{
  "n_layer": 12,
  "attn_scale": 0.177,
  "lr": 0.00337,
  "warmup_steps": 245,
  "batch_tokens": [16384, 32768]
}
Each number is 128 + 32 x the weight over its row's rms, rounded and kept within 0 to 255. Layers, rows and columns count from 0. The size above them is the row's rms in percent of the matrix's.

# layer 3 attention output, 160x160, rms 0.184, rows 88-127, columns 0-79
size [103 101  96  97  95  93  96 103 105  91  94  97  97  94  89 105 103 101 102  99 125  99  94 101 103 104 102  98 102  84  89  96  93 102  94 110 134  95  96 101]
[[ 84 152  84 143 145 124  60 173 131  56 177 104 175  98 140  75  98 123 130 141 125 173 130 160 155 151 136 102 121 104 126 167 116 127 163 102 104  83 136 110  77 113 142 111 129 101 103 133 167 120 166 127  95 183 120 127 141 137 101 100 127  89 119 115 124 142 179 153  97  80 117 170 121  84 157 140 145  76 183 101]
 [107 117 104 132 160 101 149 136 123 114 166 159 194 116 141 164 155 137 147 148 165 127 142 132 134 126 114 120  75 140 137 139 144 141 154 154 171 134 163 124 144 102 161  82  91 132 101 144 108 213 185 112  93 159 103 111  77 175 141  51 105  63 145 110 152 133 106 116  48 161  78 147 112  93 142 106 127  73 129 214]
 [181 155  70 127 102 119 133 138 124 145 154 106  91  79 151 146 150  64 141 100  90 144 128 131 103 161 140 142 108 159 155 134 120 114 134 125 136  91  84 115 103 134  98  94 184 160 133 105  75  91 164 163 127  83 139 138 162 117 104 151 164 135  95 183  92  65 115 143 141  27 125 129 146 145 187 153 137 104 172 104]
 [122 175 186  98 102 131  79 148 136 114 123  27 113 139 159 130 129  77 159  99 102 173 171 140 132 152 204 142 146 127 153 109  99 127 134 171  96 109 106 160  78 127  71  91 181 151 150 112 148 105 171 164 102 127 125 116 152 129 122 171 163 128  89 151 184 169 210 141 102 125  81 118 137 126 118 154 156  88 217  96]
 [136 162 150 141  72 186 141 150 139 116 132 120 102 128 106 101 124  50  97  64 171 128 154 176  81  99 166 174 137  72  88 194 136 141 152 156 175 159  67 101 151 137 110  74 128  99 139 101 102 146 127 160 151 127 109 153 107 159 106 150 115 111 133 113  85 150  98 175 163 140 200 143 203 165 127 153 107 135 161  94]
 [114 159 164 160  96 105 125 132 109 164 139 137 140 118 110 122  81 124 120 182 131 157 167 106 139 128  56 172 136 131 131 114 111 149  93 109 107  89 100  94 108 138 121 179  72 105 108 140 114 108  97  71 161 170 126 174 144  80 100 136 169 166 146 131 123 101 159  81 100  85 147 169  96 169 210 114 162 107 112 107]
 [109 149 183 132 125 175 224  59 218 161  95 121 108 195 134 131  97 153  84 156 154 118 139  87 152  82  89 177 142 126 110 142 117 127 118 173 139 166 101 145 115 181 145 170 127 128 138 165 127 137 129 105 142 108 156 100  85 146 118 129 124 134 135  87  88 163 125 149 173 159 126  85  75 168 168  87 130 113  79  97]
 [147  77 163 187 169 118 124 195  99 131 145 155 134 101 196 143 100  93 218 123 187 158 105 157 163  84  94 160 157  78 131 127 142 124 155 124  95 162 112 121 199 106 151 131 115 107 108 130 129 156 130  86 161 131 123 132 144 130 137  47 106 130 142 122 165 109 129 125 124  69 107  87 154 141 157 144 116 118 134 120]
 [ 77 135 152 135 162 167 126 178 151 178 107 139 101 123 146 158 133  88 194 146 127 128 137 147 107  96 108 149 127 135 119 117 158 141 153  96 173 127 130  96 160 116 159  88 181 145 137 134 122 135 130 174 134 140 118 122 147 158 197  49  68 164  86 174 151 204 114  68 155 109 124 110 113 203 133  85 120 112  59 126]
 [137 193 172  70 106 134 124 105  84 200 140 173 158 164 112 128 171 104 122 119 112 122 127  94 113 138 113  59 118 115 188 113  71 148  74 172 109 116 119 155 148 144 102 168 154 201 117 118  93  95 156 141 123 171 145 128  90 150 104 190 191 143 132 118 164 159 129 144 130 136 127 189 137 140 114 120 171 164 107 181]
 [131 199 161 120 118  78 123 144 133 144 145 130 160 154 147 133 103 110 101 152  77 150 204 106 165 114 138  82 160 119 163  87  21 126  96 130  92 150 170 147  65 122 102 167  99 166 109 109 128 116 165 131 158 105 125 127  98 139 180 122 146 107 100 111 147 168 155 133 108  94  64  79 167 144  98 139 131 156 119 152]
 [174 119 109 130 153 163 159 134  75  65  54 103  63 106 155 163 148 151 176 101 183 149  98 163  83 118 146 176  91 132 125  70 146  93 112 126  96 114  67 125 146 100 164 143 137  76 107 159 154 131 133  96 116  96 117 129 134 131  98 128 122 138 140 140  89 116  95 130 165 127 167  81 144  88  82 137 152 177 128 138]
 [163 152 130  96 122  72 167 144 125 205 139 150 168 203 129 134 128 133  74 193  70 137 151  37 151 143  65  81 121 208 176 131 101 126 111 116 124 134 106 139 115 124 118 173 123 137 134  97 127 163 119 114 147  61 120  84 155  92 167 123 120 172 124 142 130 132 134 171 127 115 128 138 127 160 189  84 127 123 136 128]
 [160 119 101 118 152 156 155 121 108 101  93  92  83 172 130 134 116 157 155 165 132  99 105 116 118 120 100 107 149 169 187 129 169 172 114 101 155  76 123 179 165 104 177 135 165  98 136 146 159 172  93  99  90 103 113 145  92 160 110 132 126 136 105 112 180 217 139 165 169  74 189  63 128 174 146 162 135 184 142  90]
 [155 126  76 110 129  99 120  64  62 158 133 195  82  79 144  94 182 150 159 117 133 115  81 166  85 119 124 103 139 190 168 123 170 118 125 123 133  91 104  95 119 105 131 102 139  89 187 117 178 114  81 165  85 125 131 100 138 148  89 151 117  79 127  91 133 172 129 138 121 140  60 118 135 128  71 113 160 118  58 141]
 [134 104 143 103 145 162 147 126  59 103  78 205  92  87 177 166 140 114 131 132 135 115 163 139 117 104 145 153 109  66  78 104 121  85  99 133 105 131 100  78 147 187 154 150 132 115 146 102 137  74 113 110 112 123 126 126 151 118 115 182 127 157 145 128 212 157 136  70 155 141  72 120 171 166  82 124 144 111 174 192]
 [114 155 145 110 107 115 149 120 144 124 151  83 105  76 128 172 118  88 182 142  91 138 167 131 158 194 117  75 155 128 112 148 155 184 123  84 203 127 126 144 144 126 148 129 160 146 159  92 126 118 132 163 126 118  59 157 161  89 187 127  85 164  94 195 144  99 128 128 123 105 165 164 172 214 189 108 140 145 216 143]
 [125 106 166 122 150 193 120 134 172 110 162 142  68  58 145 154 126  88 164 124 119 180 111 187 124  75 147 147 128 114 118 158 140 131 102 140 141 105 120 148 104 104  98  87 143 135 128 123 139 202 159 157 141  78 137  81 121 168 122 174 183 107  93 135 123 128 161 124 144 111 119 179 138 190 106 154 213 115  52  77]
 [206 138 129 149 176 111 154 150 143 138 111 153 138 118 159 146 119 187 108 167 179 142 139 117 164 109 124 161 100 125  89 106  86 160  86 140 109 103 142 176 115 154 125 158 144 123 140 161 112 123 142 130 136 128 138 138 102 137  99 160 170 145 147 130 121  94 138 107 185  82 186  87 156 163 149 114  90 162 125 134]
 [ 99 172 104 134 141 123 111 136 126 128 126 135 152 142 104 142 123 129 126 132 149  84 140 120 129 219 118 162 106 137 112  87 114 158 135 121 182 120 142  79 143 156 134 152 175 158 123  95 118 134  74 146 136 132 111 175  99 124 118  80 158 120 110 107  99 120  80 125 140 137 132  65 159  86  79 119 141 146  68 105]
 [ 75  65 126 173 133 107 109 123 192  94  82 209 112  73 125 104  57 173 109 142 228 193  87 127 171 119 140 154 113  69  83 148 113  93 117 102  98 112 122 112 116 115 137 165 118 127  97 138 122 126 122  86 139  71 118 143 164  79 148 118  98 157 161 121  96 152 163  61 135 112 175  80 133 143 136 115 113 123 165  85]
 [183 142  58 107 133 120 130 114 133 104 125 121 111 128 164 152 154 136 146 170 131 129  84  96 135  89 137  53 121  93 141 121 129 140  82 109 120  98 168 144  68  81 147 152 165 158 116 168 103 134 129  89 164 112 110 129 146  70 126 117 121 146 135 142 166 165 134  99 123 127 138 164 137 156  71 147 119 138 176 164]
 [112 164 183 117 107 163 168  71 146 124 149  63 134 160  72 183 190 180  92 138 132  59 156 103 142 135  86 174 137 139 121 128  93 121 131 129 123 100  95  62 117 134 136 178 161 104 113 138 114  97 166 126 131 159 149 156 142 108 135 113 168 135 130 108  44 142 141 130 182 206 172 121  91 110  99 156 176 139 103 126]
 [121 146 180 151 129 198 169  77  86 147 159 141 121 141 120 138 120 210  68 191 136 103 132 156 121 173 111 144 144 162  86 139 148 154 154  81 183 151 117 104 123 152 129 133 173 166 173 123 111 147  97 132 144 124 125 116 120  89 177  79 104 146  86 189 126 131 131  68  94 149 165  62 143  98 131 111 115 122 143 147]
 [ 73 116 198  99 116 134 133 120 115 147  81 168 109 181 111 119 117 142  97 164 132 111 158 109 162 126 115 137 148 165 102  79 209 134 157  73 127 136 120 140 140 131 172 108 116  77 193 114 124 193  51 122  70 149  98 149 154 164 121  79 117 137 116 144 112 143  74 171  53 144 126 122 164 123  79 104 100 147  76 122]
 [107 114  54  87 128  72 121 114 195 140 161 159 129 127 155  88  88 122 168 172 169 131  97  56 176  95  92 110 133 120 159 158 124  85 113 118 154 159 122 124 147 137 123 160 120 114 139 131 112 133  71  88 154  94 138 167 145  83 155 117 141 176 141 142 102 139  75 118 218  92  71 131  99 135 147 130  80 102  58  91]
 [146 138 138 146 128 174 187 146 139 181 139  67  77  92 137 147 161 102 144 207  95 129 143 130 111  83  77 122 107 217 136 191 145  73 116 108  89 115 115 130  83 140 150 208 146 140 125 140 103  92  96  66 165 108 170 114 165  88 146 176 120 189 106 146 158 165 164 133  98 192 110 106 112  61 125 139 145 126 129 159]
 [ 98 113 117 110  86 128 156 132 155 171 148 152 146 205 133 109 133 102 114 173 117  78 124 156 162  86 123 109 100 135 146 147 115 139 138 139 123 141 146 146 127 145 162 107 122 138 133 169  92 103 116 131 128 141 129 128  88 169  97 139 170 123 142 116  54 120  66 171 108 163 142 163  98 168 136  88  74 138  91 172]
 [169 171 138 136 130 136 139  73 120 202 155 148 133 124 109 130 115  96 119 217 118  90 135  99  92 131 111 157 128 169 133 174 201  92 172 125  93 121 115 143 136 119 140 114  89  90 120 144 131 172  96 102 133 140 142  95 112 121 105  98 123 101 137  96 118  85 155 124  77  71 192  77 158  70 113 136 134 165 143 104]
 [132 126 132 103 188 120 153 207 141 125 122 169 197 164 124 140 119 125  76 166  75 117 100 187 159  91  96  83 131  47  85 107 102 132 140 146 128 174 175 100 116 121 110 126 125 171  96 143 129 169 139 109 155 165 128 146  74 103 189  59 114 103 148 104 185 134 146  88  73 136 175  99 152 144  85 116 136 148 142 132]
 [104 123 203  99 151 144 109 123 106 142 160 161 103 105 100 105 120  80 157 141 135 135 159 127 145 152 103 124 124 134  94 115 109 172 129 124 166 135  79  78 106 145  27 128 141 145 157  37 156 104 154 146  91  86  68 155 149  71 135 174 107 108 141 151 118 120 145 108 115 167 146 170 145 111  95 133 192 123 144  87]
 [ 95 121 183 120  94 145 152 171 152  75  93  99  73 145 117 122 101 139 127 139 123 122 140  59  67 106 161 170  86 163 123 130 169 104 169  76  75 116 189 146 109 101 170 108 103 112 134 133 135 152 118 100 129 103 113 108 161 113 181 131  74 128 143 142 144 135 104 142 120 134  51 174 135 150 156 167 114  45 127 123]
 [104 107 146 116 146 129 167 133 150 123 121 149 115  88 143 160 114  98 140 139  94 139 119 173 115  99 159 142 138  85 126 109  76 151  73 120 154 120  92  68  83 142 101 191 133 132 142  89  97 122  99  73 115  57 116 123 117  30 116 167 167 176 119 157  95 132 128 134 167  98 124 104 113 134 216  95  89 108 113 126]
 [112 154 210 121 172 153 148 134  51 164 135 117 152 212 155 173 110 175  99 178 129 102 129 153  81 149 104 118 141 147 135 151  91 125 102 141 133 112  82  83 110 109 114 164 159 120 133 146 114  80 107 117  92 110 172 151 118  81 110  96 160 146  93 118 141 130 131 145 101 112 140 104 145  60 150 127 132 106 102 114]
 [157 111 135 139 130 101 107 185 147 168 150 188 118  94  93 183 133 106 159 134 158 155 146  68 114  91 140 171 108  50 176 134  98 130 157 146  96 135 145 119 122 124  85 139 141  87 107 146 109 128  87 104 138  73  90 153 129  53 134  98 113 121 122 141 200 121 130 129 121 101 164 127 179  98  71  98 132 164  48 106]
 [ 54  95 177 137 121 116 106 148  73 117 151  74 171  85 126 121 162  65 164 121 135 120 165 159  93 169  94  83 123 137 143 126 133 123 158 142 133 127 132 139 143 117 112  60 169 151 142 112 145 130 156 203 152 130  99 139 140 159 128  99 135 108 122 144 182  34 174 122 147 113 157 123 113 108 146 153 116 177 154 112]
 [160 174 141 136 122 145 124 137 113 151 164 135 121  95 114 116 104 134 105 185  82 130 176 127 137 136  89 127 169 103  95 133 145 134 120 116 120 171 161 111 115 147 138 129  97 131 144 149 116 133  78 152 147 133 155 164  88 146 145 128 118 137 128 120 163 116  78 120   5 180  38 224 149  97 115 109 146  57 131 208]
 [145 127 126 137 100 115 126  86 117  90 116 116 116 127 106 109 109 105  43 118  99  77 145 168 115 120 139 146 119 110 118 153 186 144 128 107 142 124 123  85 141 149 178 163  92 115 124 139 124 149  92  86 136 170 112 139 145 102 156 143 118 183 133 118 104  82 165 118  86 139 205  90 160 123 128 150 165 223 126 125]
 [ 88 101  71 180 144 124  97 179 148  74 126 117 189 123 143 142 143 213  97  76 192 131  94 136 113  85 120 156 101  67 131 180 111  86  84 108 108 148 148 183 127 135 109 171 127 152 101 151 183  69 144 139 140 122 211  99 122 144 154 158 104 145 184 109 125 166 154 174 125 115 145 113 115 136 212 107  99 144 110 141]
 [191 161 166 150 161 151 134 154 144 169 129 106 183 176 125 147  81 149  68 160 123 150  96  61 140  93 115 161 118 132 102 127  66 153  92 162 122 154 151 175 132  91  79 142 108 156 142 127  74  83  83 107 141 157 149 142  38 150  92 190 169 123 165 123 126 135 160 139  92 143 116 143 146  96 141 131 152  87 166  92]]